{"intermediate_size": 576, "norm_place": "pre", "attn_scale": 0.125, "tie_word_embeddings": false, "init_std_qkv": 0.0243, "init_std_o": 0.00476, "optimizer": "muon_variant", "learning_rate": 0.00863}
Each number is 50 + 15 x the weight over its row's rms, rounded and kept within 0 to 99. Layers, rows and columns count from 0. The size before them is the row's rms in percent of the matrix's.

# up: layer 7 MLP up, 576x192, rms 0.145, rows 303-320, columns 0-191
# down: layer 7 MLP down (transposed), 576x192, rms 0.0508, rows 303-320, columns 0-191
up303 094:64 44 59 54 68 60 68 40 67 12 39 66 28 51 49 42 49 59 41 57 54 53 55 45 54 35 52 62 69 67 52 40 66 32 60 42 56 73 29 56 89 18 43 48 40 32 45 22 41 27 43 38 55 63 40 71 40 59 48 62 47 35 70 47 40 42 45 52 46 61 27 37 34 56 43 71 25 46 51 18 41 43 45 44 40 55 62 38 38 39 54 63 56 63 74 38 33 87 35 48 16 52 69 27 40 42 41 31 26 48 39 51 78 65 39 48 43 30 38 60 55 51 60 52 53 49 50 61 49 38 71 38 54 64 54 65 72 55 76 46 55 55 40 47 99 30 63 43 54 64 40 21 52 50 60 68 26 62 49 56 55 77 80 42 20 45 72 23 60 66 50 45 59 33 33 52 59 36 27 42 55 60 49 55 66 42 52 73 87 40 52 78
down303 096:27 35 52 33 47 40 43 47 51 60 52 32 27 32 41 46 41 86 41 66 36 53 69 14 57 47 37 62 57 68 63 50 41 59 67 71 45 54 45 72 53 90 44 47 63 20 57 52 56 32 40 41 41 61 61 72 34 35 39 43 43 59 29 70 46 53 56 82 39 50 41 25 60 29 41 42 20 78 47 61 71 42 58 65 78 68 54 38 43 37 69 38 67 62 60 60 68 48 58 50 49 60 61 37 57 69 42 49 26 64 46 40 57 37 46 76 24 11 40 44 90 55 49 72 47 59 54 56 48 63 46 14 34 42 30 33 67 34 56 52 33 59 34 28 31 79 43 34 41 59 79 43 57 49 56 45 13 39 53 41 78 57 69 43 50 33 64 58 61 60 47 46 38 56 18 45 52 50 43 66 42 47 45 32 46 63 64 70 60 55 51 37
up304 101:71 59 47 69 54 44 62 20 48 63 53 42 47 60 48 46 30 44 44 07 38 58 23 49 38 47 45 38 49 46 85 73 43 45 49 62 69 63 36 33 36 61 28 45 47 51 61 51 41 66 31 54 51 27 50 58 64 89 45 42 49 55 43 53 51 45 25 44 55 54 32 62 20 45 59 43 59 49 36 62 48 36 38 64 63 40 39 45 42 38 41 65 84 42 49 48 75 47 72 74 90 47 62 56 45 72 43 10 28 33 46 48 23 63 32 35 45 38 66 52 64 57 42 32 33 43 69 70 45 92 63 82 69 34 35 50 55 61 43 52 56 67 72 40 55 57 48 43 43 49 44 26 71 53 43 18 55 54 33 38 46 66 35 33 61 66 68 56 65 39 48 62 79 61 43 43 16 74 54 42 45 67 62 65 41 51 36 67 40 38 26 54
down304 108:43 33 42 48 57 44 43 70 59 50 63 79 30 76 51 25 36 45 59 74 72 33 40 66 51 55 59 56 62 58 53 52 47 29 53 33 36 51 35 62 12 30 71 43 63 19 51 51 33 26 41 50 34 38 40 57 75 47 44 44 37 40 38 58 33 79 56 45 69 71 59 27 85 65 40 63 46 50 43 45 32 61 52 81 68 29 53 50 44 64 26 38 55 55 62 59 67 53 44 54 61 71 69 62 48 51 48 47 50 47 67 25 62 27 38 36 45 81 37 42 51 87 54 48 35 03 41 72 53 54 34 28 45 11 43 48 78 52 40 49 56 60 41 62 58 30 47 22 22 47 36 52 51 27 52 69 59 39 38 35 21 58 50 41 68 67 58 73 65 57 40 52 65 66 33 41 47 58 50 60 55 73 43 44 53 52 55 56 74 65 31 36
up305 097:55 69 45 88 70 34 40 40 52 35 53 47 48 69 41 21 42 35 51 33 49 36 52 49 59 45 76 37 47 42 58 60 64 39 51 47 64 27 31 70 73 67 22 66 40 49 47 31 67 35 58 47 64 71 54 64 61 56 17 53 82 21 30 10 21 78 69 52 73 52 46 38 48 54 42 53 81 58 68 31 44 56 55 43 59 30 50 49 51 51 25 75 39 45 45 37 51 33 68 22 54 56 53 30 30 20 58 28 99 34 57 54 46 60 52 57 49 41 26 50 29 59 47 30 54 74 37 63 46 48 50 55 50 31 44 48 39 62 56 50 48 54 61 57 61 58 45 45 39 38 68 74 53 36 16 67 64 51 38 57 65 51 45 55 69 63 54 54 34 58 75 56 64 38 48 29 65 64 63 51 77 56 28 64 68 35 24 46 38 60 53 52
down305 101:47 48 37 70 55 29 36 49 27 72 73 48 39 45 16 41 62 50 48 44 32 55 67 38 51 45 56 38 34 75 44 48 53 56 65 36 44 43 29 74 51 40 33 36 48 91 24 58 42 68 31 67 35 68 62 50 40 40 51 45 29 73 43 50 28 50 66 70 35 71 49 38 60 44 67 58 63 51 49 58 66 52 53 66 59 52 65 53 54 61 35 17 47 49 36 38 34 68 61 42 46 43 47 51 63 57 25 45 58 22 36 69 35 28 75 38 55 28 41 27 43 78 58 17 32 31 50 64 44 46 36 40 78 52 27 33 60 64 34 58 47 73 64 85 62 55 53 75 59 64 43 46 33 50 41 67 78 72 51 35 78 42 63 48 79 32 73 44 33 40 60 43 55 47 48 29 63 34 61 56 81 28 70 59 61 47 24 43 51 42 65 51
up306 095:29 64 36 33 53 34 50 46 42 66 04 48 63 47 29 29 52 47 60 63 33 63 44 77 51 12 46 53 43 54 40 39 21 58 60 39 48 66 60 07 53 62 48 30 32 61 65 36 52 64 13 42 42 48 67 48 64 44 36 73 75 50 15 70 48 57 56 62 48 66 67 29 26 45 13 50 46 55 62 62 28 99 43 46 66 16 32 57 41 49 60 54 44 39 61 46 49 59 51 54 51 56 64 43 57 47 66 55 31 55 63 67 47 66 64 70 42 67 65 35 49 74 46 46 48 66 47 51 57 56 40 41 79 40 82 62 41 40 46 57 43 69 80 30 49 63 49 48 48 58 45 47 35 42 47 62 59 44 47 57 43 54 31 44 27 58 48 34 45 80 49 36 27 56 64 42 49 41 79 63 46 49 37 46 79 28 40 77 39 37 51 51
down306 093:41 64 54 41 44 43 53 41 63 45 43 64 40 49 29 52 50 56 58 53 55 55 36 55 51 59 43 61 41 40 19 56 45 21 53 28 29 35 46 56 56 76 67 58 62 65 56 28 39 36 36 45 40 42 03 53 46 28 69 47 40 42 28 54 64 44 43 28 67 47 23 40 61 31 48 57 48 37 44 62 68 75 56 78 60 48 40 78 67 58 73 47 53 87 58 58 43 44 30 71 60 64 33 64 57 35 87 50 65 52 66 58 74 34 93 51 50 67 80 49 71 57 46 50 60 61 57 33 26 35 50 58 32 55 91 46 52 53 62 58 56 81 60 42 48 25 32 33 66 74 41 43 49 67 41 67 52 61 68 46 69 56 42 45 30 48 22 64 46 26 58 35 31 40 52 49 51 30 52 33 66 50 18 38 47 49 36 42 35 56 18 65
up307 104:54 54 45 33 33 78 80 62 54 39 33 56 69 46 54 55 42 25 63 61 41 24 31 50 27 40 23 52 56 18 51 20 44 62 33 46 92 71 53 33 45 67 55 43 65 22 41 40 56 74 52 65 45 58 23 35 85 53 62 63 29 35 66 67 33 41 64 61 64 57 48 52 51 84 54 16 50 46 65 63 75 50 61 42 54 42 39 60 47 30 64 42 45 66 70 46 61 60 41 47 43 75 61 44 26 85 67 44 36 45 58 26 76 48 52 50 51 76 41 51 69 55 56 40 70 34 52 44 45 07 22 49 59 47 49 50 58 56 54 63 59 52 16 45 59 39 51 39 45 46 35 57 47 53 33 13 63 34 37 58 42 26 38 61 57 45 52 59 72 67 63 34 52 51 63 47 70 53 50 35 53 46 38 74 55 68 60 62 69 61 41 43
down307 112:56 42 61 70 44 35 47 33 42 58 80 55 52 44 32 86 66 42 45 26 33 34 56 47 54 29 50 50 27 41 54 40 41 40 70 57 35 48 48 77 47 62 36 57 80 40 70 55 54 24 51 48 53 49 42 55 36 38 58 82 64 37 60 25 15 51 56 49 52 77 57 58 57 24 56 72 63 70 45 73 29 53 48 50 47 27 79 28 44 63 14 42 54 53 63 41 84 45 68 26 73 81 62 48 44 42 55 78 53 50 59 60 62 57 50 51 12 74 85 51 58 45 44 52 35 46 76 32 34 56 35 22 81 42 32 82 71 15 50 52 52 41 61 52 56 54 69 47 47 48 54 38 40 56 56 49 61 39 50 40 69 67 42 53 51 20 52 50 48 55 50 23 39 47 33 46 76 53 51 32 41 73 46 39 51 45 53 36 42 50 44 59
up308 108:55 68 72 32 52 58 51 52 61 20 26 43 35 66 38 43 60 55 44 36 30 20 36 47 33 59 70 68 66 38 51 46 62 37 54 99 63 67 64 32 48 67 20 43 43 45 47 31 00 55 82 56 60 20 48 41 33 58 57 60 53 56 66 56 57 62 56 61 69 56 42 71 49 50 55 58 78 71 46 62 44 52 49 61 57 69 62 44 42 20 42 49 51 32 02 46 31 37 33 64 59 73 51 49 67 85 42 67 36 52 49 40 60 39 41 63 56 43 34 39 22 50 57 59 48 36 60 54 67 42 45 60 61 63 30 35 39 53 74 62 60 49 48 32 41 33 41 50 42 46 57 53 53 68 69 67 58 52 56 30 55 36 36 51 62 65 49 40 59 33 43 50 78 65 49 42 27 25 57 53 35 49 81 74 45 18 70 46 39 66 37 55
down308 101:53 54 66 46 24 36 34 58 57 15 57 43 42 42 50 54 72 69 45 55 26 47 37 33 38 51 89 74 73 59 67 86 41 47 49 51 29 45 43 38 81 21 59 40 37 44 33 63 74 46 74 59 41 43 70 49 42 41 76 65 51 52 47 64 45 29 48 77 40 77 73 47 60 56 40 25 66 42 62 45 69 38 45 44 68 34 44 57 49 36 49 48 36 39 47 58 63 28 60 49 52 56 51 34 60 96 62 50 45 61 63 49 53 30 34 74 48 54 40 45 76 38 26 53 62 48 47 63 57 48 36 62 55 39 46 70 67 34 40 52 59 54 50 13 39 22 72 56 57 55 52 57 75 56 72 50 30 60 62 49 65 76 60 29 50 27 45 42 41 43 39 54 41 56 23 64 55 23 63 57 25 56 20 90 50 59 61 66 69 57 53 45
up309 106:46 39 59 55 40 60 45 49 48 27 40 58 62 38 48 60 64 53 44 30 71 32 38 46 38 76 61 55 44 60 51 57 57 38 49 39 74 60 49 18 41 36 78 51 59 35 55 64 11 51 56 40 39 29 61 34 52 54 46 76 52 53 51 36 33 79 54 80 22 32 34 48 33 54 55 37 42 29 54 56 82 30 35 56 60 57 39 50 58 26 59 45 84 39 28 39 27 57 42 84 48 80 40 52 93 41 50 43 27 53 62 47 37 21 65 47 51 58 63 53 29 25 42 43 20 50 43 21 42 78 47 31 68 55 42 42 33 53 53 57 38 40 76 51 40 53 31 16 48 60 16 57 17 61 37 55 73 64 41 52 31 51 63 65 55 47 60 48 59 50 53 46 22 49 45 42 35 55 44 63 44 34 54 72 75 40 59 45 61 41 30 61
down309 111:44 49 40 36 36 50 26 10 73 67 63 40 26 59 23 52 32 77 72 63 58 52 61 60 38 43 61 71 58 81 75 41 38 50 52 65 46 90 58 35 65 61 39 40 77 35 26 56 45 32 84 54 44 52 45 20 40 38 67 44 53 41 67 33 53 49 73 59 33 48 15 69 62 37 75 59 60 59 59 63 40 46 37 56 34 58 46 34 55 46 76 54 59 45 52 63 61 62 60 32 56 51 47 63 60 39 46 42 17 35 33 28 41 63 42 36 53 42 62 49 44 37 36 35 60 47 46 74 58 59 59 42 59 47 44 53 65 62 41 36 48 51 43 54 50 56 22 68 35 74 43 91 38 57 29 39 44 43 55 70 30 67 56 45 41 39 56 36 66 61 50 79 50 71 59 19 25 25 54 48 40 48 40 65 32 39 17 62 33 41 68 57
up310 111:38 00 46 68 47 87 46 33 69 39 57 87 70 42 44 67 47 75 51 42 30 49 63 62 35 51 48 50 26 80 60 40 15 67 50 49 39 64 76 33 44 46 72 41 64 40 40 28 53 60 54 66 38 32 40 49 41 45 46 51 43 68 36 53 70 70 66 63 69 45 51 49 48 81 12 54 51 40 71 80 52 42 53 40 52 63 49 53 46 56 65 49 56 52 37 55 67 86 38 70 45 54 58 45 48 47 53 52 39 53 64 66 46 62 58 65 39 68 23 43 70 25 71 86 47 49 57 37 56 53 61 62 36 54 30 68 50 47 59 56 37 55 45 40 72 33 65 23 31 43 47 37 64 70 56 46 51 33 72 36 39 43 36 65 47 53 45 45 36 14 32 51 27 40 52 76 63 40 63 45 41 59 48 31 31 37 46 59 54 49 31 47
down310 117:43 93 52 43 56 14 72 49 25 35 44 36 29 52 72 07 49 40 55 46 63 53 44 40 67 37 67 65 64 34 33 66 89 35 51 47 55 26 41 54 35 75 54 45 50 69 37 59 54 55 39 65 54 61 49 63 61 35 64 34 35 46 38 24 20 43 50 46 24 81 42 49 44 39 73 53 69 54 24 36 51 40 58 59 44 38 60 44 56 71 31 35 38 52 64 51 34 36 56 65 55 60 38 50 48 43 50 36 29 41 28 60 56 75 57 32 38 50 52 70 36 65 30 38 42 39 43 79 56 44 31 55 52 54 73 48 64 67 48 37 67 50 51 41 00 48 36 70 40 44 64 50 67 38 50 77 65 57 26 37 72 64 42 68 36 46 69 50 77 72 60 47 53 61 54 50 43 45 59 66 41 37 71 41 71 76 67 33 41 40 65 64
up311 083:46 69 47 39 26 32 37 21 25 50 59 71 77 31 13 38 73 49 67 66 52 23 55 52 56 66 43 69 67 65 69 36 59 50 66 69 55 63 44 40 39 29 29 45 69 74 35 29 54 39 53 62 60 59 37 30 58 39 25 60 83 62 55 67 66 68 37 56 23 59 52 84 50 57 65 39 75 54 44 67 74 47 57 51 40 62 43 44 30 48 61 47 58 47 64 45 63 43 25 32 41 70 24 37 39 42 41 66 27 69 52 45 72 53 67 46 51 55 37 60 44 38 47 53 43 56 30 53 52 67 43 63 37 50 59 64 50 42 53 67 23 47 60 65 38 29 27 52 57 64 62 32 43 42 39 26 72 33 54 27 65 36 22 41 59 15 37 73 20 50 59 70 56 56 59 17 41 27 58 58 56 53 27 48 51 29 55 27 45 46 49 42
down311 079:46 72 68 52 26 69 54 44 46 44 54 38 48 67 74 58 13 58 45 76 63 60 52 50 86 50 26 44 43 36 42 30 53 36 31 32 66 30 19 68 46 62 44 23 45 41 65 90 61 54 64 50 37 55 42 84 42 28 49 35 42 69 59 40 51 50 52 54 51 50 60 42 64 47 41 44 56 31 78 48 47 30 44 51 51 59 60 51 55 30 48 55 34 73 46 43 49 52 68 58 57 51 62 39 50 52 41 30 43 27 47 85 69 35 42 66 30 44 61 38 53 76 77 36 71 35 66 45 36 55 46 53 44 45 42 37 72 50 31 41 56 37 67 12 39 74 65 58 37 68 50 36 58 31 33 24 33 39 43 64 65 46 66 61 54 44 19 35 63 80 47 42 47 54 32 94 62 53 67 14 45 43 67 42 29 51 69 47 53 45 30 49
up312 082:50 39 42 69 60 10 70 35 45 48 60 72 62 28 26 63 54 55 44 58 61 41 37 63 71 44 34 53 39 30 36 18 44 43 52 32 40 34 33 62 76 20 34 76 44 60 60 33 44 76 33 34 75 77 42 70 41 77 55 66 86 36 30 76 48 47 43 76 34 48 54 47 58 28 38 26 48 61 56 51 44 61 20 47 43 25 39 70 38 43 63 59 49 53 63 29 56 27 71 57 61 55 47 71 43 57 30 43 56 70 49 68 36 53 77 47 48 36 48 70 51 36 58 42 73 55 44 43 38 54 54 60 70 44 56 69 35 70 18 54 65 59 41 37 24 45 13 35 41 60 39 60 62 64 53 36 72 52 51 49 34 48 62 39 46 65 61 50 33 57 46 53 66 51 54 79 56 60 70 83 60 46 46 46 71 51 37 76 49 49 61 70
down312 089:33 12 69 59 28 43 26 63 45 34 61 53 30 69 64 66 43 55 33 56 10 53 39 32 51 52 38 57 44 56 40 84 56 54 70 56 16 76 62 48 42 48 53 39 12 54 38 48 43 11 62 53 24 45 52 30 63 78 52 41 42 37 48 66 58 44 62 58 59 47 69 68 42 21 51 39 44 68 51 49 40 60 61 56 41 60 51 44 41 65 55 27 50 70 38 54 40 35 67 53 54 65 48 50 88 44 71 66 41 43 49 78 44 22 44 47 22 66 82 70 57 71 18 27 53 48 42 30 61 47 44 46 58 49 35 33 62 44 67 46 38 33 82 61 62 76 43 48 46 55 25 48 45 50 46 75 41 38 73 38 12 26 66 50 60 72 40 47 47 51 39 47 45 49 45 66 47 69 68 42 43 38 58 41 48 43 40 55 45 34 42 31
up313 105:54 57 59 73 64 62 34 35 55 46 51 60 85 75 33 67 50 53 52 57 53 64 71 84 34 15 62 41 50 25 27 62 70 58 36 60 23 40 55 36 33 74 39 64 36 47 38 54 59 38 50 57 26 26 44 42 43 74 54 59 43 65 42 22 74 36 44 49 56 58 62 70 39 34 50 35 63 64 34 47 49 33 63 60 34 42 49 41 28 35 53 59 41 51 42 82 66 63 69 78 64 80 54 50 46 68 35 45 72 60 26 27 63 70 56 58 45 47 46 46 66 56 48 36 50 47 66 43 28 53 65 83 41 65 29 53 49 56 69 41 60 33 44 48 38 50 64 56 27 32 16 60 27 33 68 74 32 62 47 50 67 63 49 57 60 64 41 49 42 76 53 82 46 37 51 43 49 56 30 38 44 23 76 62 86 62 42 73 47 43 54 42
down313 108:62 44 60 70 65 46 67 43 30 52 66 38 28 54 71 63 49 35 70 23 73 49 18 36 40 26 36 50 51 23 91 41 51 59 52 35 38 48 50 58 56 31 71 54 62 58 69 61 66 53 64 82 57 56 44 38 27 41 61 39 64 43 57 40 31 31 54 46 34 39 64 51 57 43 67 55 44 57 48 61 41 55 48 50 43 53 52 49 68 60 61 63 44 43 51 55 67 37 30 47 73 39 68 61 35 73 33 52 43 50 62 45 56 55 25 45 46 58 59 76 52 61 59 44 45 46 59 23 26 63 67 51 60 48 33 25 48 59 09 76 60 53 34 71 61 48 82 75 38 37 67 83 60 62 00 33 61 29 56 55 44 24 53 18 48 70 56 66 36 60 42 43 72 68 49 33 50 74 54 56 39 71 71 52 30 60 30 60 46 38 50 46
up314 120:64 70 50 49 71 61 30 74 42 53 44 35 71 04 23 63 16 64 45 47 49 20 42 40 18 62 68 79 66 60 46 67 47 53 59 54 45 68 20 39 29 51 51 35 68 40 35 67 69 42 62 46 59 26 38 68 40 67 48 37 69 20 52 55 35 56 45 62 63 44 80 69 47 65 45 81 47 56 42 62 61 62 50 33 38 67 61 56 63 34 41 36 72 60 56 69 35 71 56 51 55 63 36 22 57 60 43 95 71 67 36 20 80 46 51 50 62 57 59 17 58 61 42 53 67 59 50 55 64 45 33 54 42 34 46 54 47 60 47 43 62 64 56 57 46 58 51 55 58 44 49 25 47 68 46 69 46 45 40 34 59 19 23 50 44 67 73 67 75 45 54 48 51 33 67 35 50 44 51 52 44 62 27 66 57 31 51 20 50 43 55 47
down314 125:44 35 31 63 53 56 54 74 17 44 68 48 38 39 33 44 56 30 53 35 37 45 57 51 31 65 39 45 62 54 68 58 57 66 28 43 59 48 56 74 70 49 85 60 53 33 30 95 64 57 54 28 48 43 44 57 23 41 28 70 45 50 29 70 49 40 19 46 62 81 59 55 58 41 61 57 44 47 67 51 62 29 21 54 37 60 44 37 33 52 43 47 62 54 51 73 47 40 40 66 45 53 27 33 60 38 37 49 60 33 48 38 75 18 26 44 46 47 63 67 64 63 79 44 63 41 81 37 44 71 51 39 51 46 17 48 37 32 29 58 68 52 59 62 47 82 41 45 47 69 78 45 51 65 45 68 51 76 32 28 33 49 46 31 51 82 54 64 41 58 30 46 49 58 46 33 55 35 49 58 13 42 43 45 67 29 43 56 60 71 47 21
up315 109:74 00 48 88 50 65 64 49 43 29 36 33 43 59 43 48 65 47 66 50 64 75 51 45 62 63 68 51 41 51 47 65 67 46 41 27 58 24 54 50 50 32 28 44 54 67 70 32 57 65 50 46 62 60 03 61 45 74 29 39 51 69 46 54 59 49 47 80 48 49 24 16 33 27 55 49 58 40 73 48 50 61 31 45 64 75 32 65 69 39 50 70 13 59 56 55 34 57 47 39 66 36 52 42 26 37 35 34 34 15 83 63 45 67 44 63 55 43 50 28 44 55 52 43 70 52 54 56 40 64 31 35 45 41 43 58 32 49 62 34 61 60 50 50 60 61 51 19 50 34 49 58 44 45 60 56 49 65 70 50 28 46 72 43 33 62 56 03 41 40 44 42 48 39 53 38 33 40 64 51 32 46 60 51 54 40 46 42 78 69 35 44
down315 114:48 71 51 65 27 52 79 39 33 35 38 35 58 43 52 67 37 47 48 46 99 28 72 54 36 47 19 62 51 19 66 35 50 70 65 57 70 48 52 64 32 50 47 20 62 62 54 23 51 64 49 75 68 59 43 38 41 37 33 35 59 74 49 59 50 46 41 42 56 67 55 53 11 75 42 33 67 36 71 42 55 41 43 51 55 70 88 67 68 54 30 50 49 39 42 51 45 59 55 42 56 65 32 51 31 52 50 39 40 43 40 50 52 67 37 33 46 43 29 20 46 50 81 39 81 49 46 94 37 54 42 49 48 08 46 47 44 73 40 36 51 47 60 47 60 39 76 50 51 45 26 70 61 21 31 67 69 28 58 54 53 27 56 45 32 53 54 31 42 57 29 59 63 43 60 53 36 62 29 52 69 43 48 41 32 70 65 49 54 57 54 45
up316 092:49 37 37 56 52 52 42 43 38 35 30 48 61 52 50 59 50 67 35 35 58 50 59 58 42 70 56 59 35 16 34 25 53 25 64 59 45 46 23 37 44 60 82 47 84 24 69 58 56 45 51 48 42 56 56 56 74 39 42 37 55 62 31 81 63 91 48 62 69 58 54 77 40 51 46 52 45 76 55 35 25 34 39 54 67 53 27 36 71 64 40 52 60 33 23 36 45 24 38 45 53 69 55 61 65 30 48 71 61 75 36 50 41 50 79 65 34 65 55 55 41 37 52 61 33 36 50 99 38 46 74 59 37 53 50 50 59 35 55 39 46 33 36 29 58 25 39 72 34 31 40 59 39 20 59 81 31 46 43 50 65 63 29 50 51 54 47 72 39 50 45 43 53 66 40 70 58 41 72 61 47 40 57 44 49 64 74 35 75 58 62 86
down316 096:30 47 42 54 47 53 60 34 58 75 85 27 58 50 60 35 68 50 47 58 33 51 40 24 61 48 30 65 48 74 27 52 52 62 59 38 25 67 48 40 63 59 25 52 72 95 34 75 57 41 69 54 53 49 59 81 56 48 59 36 59 45 48 41 54 58 66 45 35 49 37 43 64 56 49 44 55 13 64 40 50 40 54 82 53 47 53 32 24 63 47 52 67 58 48 38 54 59 51 22 38 20 37 61 29 47 23 67 64 53 47 94 65 59 85 46 40 51 67 51 39 43 49 36 85 56 49 64 60 49 46 23 43 46 60 48 67 60 53 20 80 74 58 60 45 61 47 34 85 44 50 42 46 60 37 34 61 61 67 44 43 25 63 67 64 32 65 72 43 40 58 47 50 47 57 35 51 53 49 65 52 48 22 42 30 54 48 30 22 37 50 24
up317 100:18 46 45 47 36 35 40 61 32 70 64 34 58 50 11 30 46 51 37 55 40 29 38 61 66 48 86 61 50 73 60 68 68 72 08 77 47 64 64 62 42 55 75 53 34 43 77 54 51 47 32 75 70 30 33 60 43 64 55 61 60 44 42 50 67 42 28 58 26 46 68 57 58 65 56 50 43 52 57 66 68 41 46 40 60 60 44 25 47 79 35 48 49 32 36 74 60 61 50 47 36 53 52 50 53 47 37 32 48 46 43 41 58 32 27 52 41 61 43 35 50 40 39 56 46 44 50 67 45 58 34 71 83 56 47 24 61 42 57 43 64 33 71 56 26 42 55 39 28 31 73 52 68 48 64 67 64 45 69 59 68 23 35 60 33 66 86 25 28 43 33 45 45 57 27 28 69 71 40 64 40 35 25 51 80 39 64 47 54 41 62 27
down317 086:58 48 48 21 43 63 56 60 50 41 40 80 58 57 55 44 48 33 63 88 31 31 40 37 24 42 36 44 25 54 39 66 57 66 57 70 64 19 64 60 50 46 44 65 56 68 74 67 49 66 55 42 36 53 63 61 57 75 44 78 56 57 52 59 43 54 16 60 20 65 03 93 50 45 72 18 67 42 47 54 49 28 36 62 46 53 81 67 59 65 60 37 59 58 54 50 53 54 27 43 25 35 82 51 46 51 47 47 20 62 31 67 69 46 67 47 63 33 51 45 36 53 53 39 45 35 63 57 54 31 50 48 64 40 60 25 49 24 64 68 49 49 53 41 50 51 63 52 64 54 38 28 42 73 59 57 58 65 49 77 43 37 75 64 55 45 56 51 45 78 39 47 52 70 26 57 44 50 52 57 43 45 50 34 54 88 55 73 23 31 59 50
up318 099:67 55 56 55 55 59 57 40 31 70 46 47 44 67 41 46 52 43 37 56 61 82 55 66 33 63 53 42 49 74 59 50 37 36 78 61 76 60 12 43 61 78 33 53 64 35 68 45 22 45 45 58 46 53 70 64 43 33 51 69 54 48 53 45 57 65 60 64 50 33 53 42 41 44 65 56 74 81 49 40 70 40 50 26 56 56 60 55 30 43 49 76 41 65 43 83 67 46 44 56 32 68 69 35 39 32 35 49 50 53 29 27 28 48 63 27 38 63 49 55 55 51 29 52 34 42 37 44 62 51 44 65 36 27 66 64 35 49 62 64 20 41 99 54 55 43 55 39 69 09 67 48 63 69 52 27 51 15 67 74 63 69 40 46 62 51 25 61 54 52 56 49 37 44 39 59 87 35 64 49 63 49 75 47 71 55 59 43 33 18 59 55
down318 094:59 32 58 50 51 28 53 64 71 18 69 32 60 54 68 66 42 68 46 39 41 13 53 24 54 51 53 73 83 34 56 56 59 30 52 51 33 40 19 56 42 52 75 57 62 68 36 59 59 31 66 45 57 63 49 61 41 33 30 48 57 63 62 30 56 40 63 48 49 41 47 64 44 57 42 62 40 22 39 34 38 57 37 69 62 78 43 23 54 34 71 59 43 52 55 21 45 42 62 39 32 78 32 61 62 65 60 49 62 59 63 27 33 16 48 73 89 41 69 30 64 60 63 33 46 30 57 40 69 46 71 40 29 53 25 43 59 79 44 59 80 54 52 42 52 49 41 53 55 39 43 50 36 37 58 53 43 61 68 28 75 46 49 56 21 62 36 53 86 65 60 55 46 61 73 54 66 31 41 42 49 60 19 49 38 41 62 59 77 69 56 60
up319 102:60 76 45 57 45 35 63 60 66 34 34 54 42 66 57 30 25 49 63 53 63 55 61 52 69 63 61 63 34 70 52 21 39 44 48 32 35 39 24 41 37 36 47 91 61 50 59 60 76 34 46 50 65 63 81 38 37 63 21 51 37 49 32 56 55 61 74 67 42 56 30 57 76 40 50 47 18 59 43 60 55 56 64 51 63 32 35 60 12 68 44 52 26 62 71 39 35 32 55 49 45 75 45 61 50 57 45 80 65 62 55 46 34 47 42 53 27 42 56 58 58 56 57 52 49 72 51 52 31 43 72 62 34 38 68 44 05 50 57 59 30 61 74 59 26 55 39 70 28 53 44 60 29 60 52 67 42 57 63 30 58 39 62 51 35 60 50 55 77 47 36 37 43 57 67 72 47 63 29 70 71 87 31 34 71 27 72 58 43 40 65 33
down319 093:30 41 66 49 40 47 43 65 19 33 58 35 57 63 57 57 75 13 46 46 44 35 24 39 23 24 48 41 24 25 61 84 56 38 50 33 36 35 87 36 56 51 56 51 43 39 39 50 81 28 41 62 49 47 35 24 40 54 61 67 47 44 31 82 43 52 42 48 61 72 50 64 64 28 48 17 55 64 40 54 42 48 72 47 43 52 52 59 32 47 55 47 43 49 43 64 64 69 48 40 40 53 51 55 34 44 60 62 45 78 57 45 71 32 69 87 58 33 45 52 48 58 22 59 59 54 42 53 47 57 39 66 53 59 43 52 52 58 86 53 21 54 29 50 67 56 56 41 35 28 32 40 82 79 67 60 62 61 84 39 43 18 39 51 46 45 83 69 47 57 33 52 44 59 64 62 32 44 56 49 67 53 35 23 37 66 51 55 53 74 61 65
up320 083:47 55 43 63 46 38 58 55 50 60 24 49 77 31 34 81 79 33 41 43 40 33 57 43 25 68 41 55 83 42 78 54 54 54 33 55 27 56 43 35 59 56 50 52 43 38 76 42 37 39 30 44 40 33 67 71 49 21 40 53 50 59 55 58 52 32 54 49 29 46 58 55 47 65 48 53 41 48 45 73 62 74 84 12 63 34 41 46 59 35 34 46 43 61 21 55 39 49 26 48 48 76 36 78 42 58 61 29 32 81 32 62 48 37 35 60 82 51 61 62 37 41 32 46 76 33 56 64 69 52 32 51 37 57 39 41 32 77 76 68 65 83 50 65 61 62 63 37 31 44 47 73 31 63 31 57 33 48 62 56 28 63 58 54 67 55 42 61 40 48 51 52 57 37 60 78 84 30 31 59 37 60 50 67 70 53 58 66 34 64 35 56
down320 089:36 19 57 41 37 55 53 41 39 58 75 38 63 35 45 54 50 67 67 34 44 57 21 65 69 31 36 60 38 46 63 26 44 46 28 45 46 47 53 43 14 31 58 15 46 52 29 47 68 51 73 64 46 43 48 47 50 38 52 45 51 55 46 20 52 61 47 62 41 44 58 55 42 45 36 77 50 49 83 56 68 28 42 60 47 69 54 72 25 49 70 70 62 64 38 36 49 52 39 34 68 19 56 49 62 45 66 73 39 35 60 18 65 60 20 43 25 41 28 45 55 67 60 67 45 56 68 67 28 55 60 55 16 39 80 51 59 53 62 44 55 35 36 59 52 36 70 56 62 51 46 62 55 56 26 56 61 66 45 69 72 58 66 17 69 36 43 24 44 70 64 50 73 39 38 40 22 77 42 29 50 56 15 63 42 45 57 39 66 53 77 41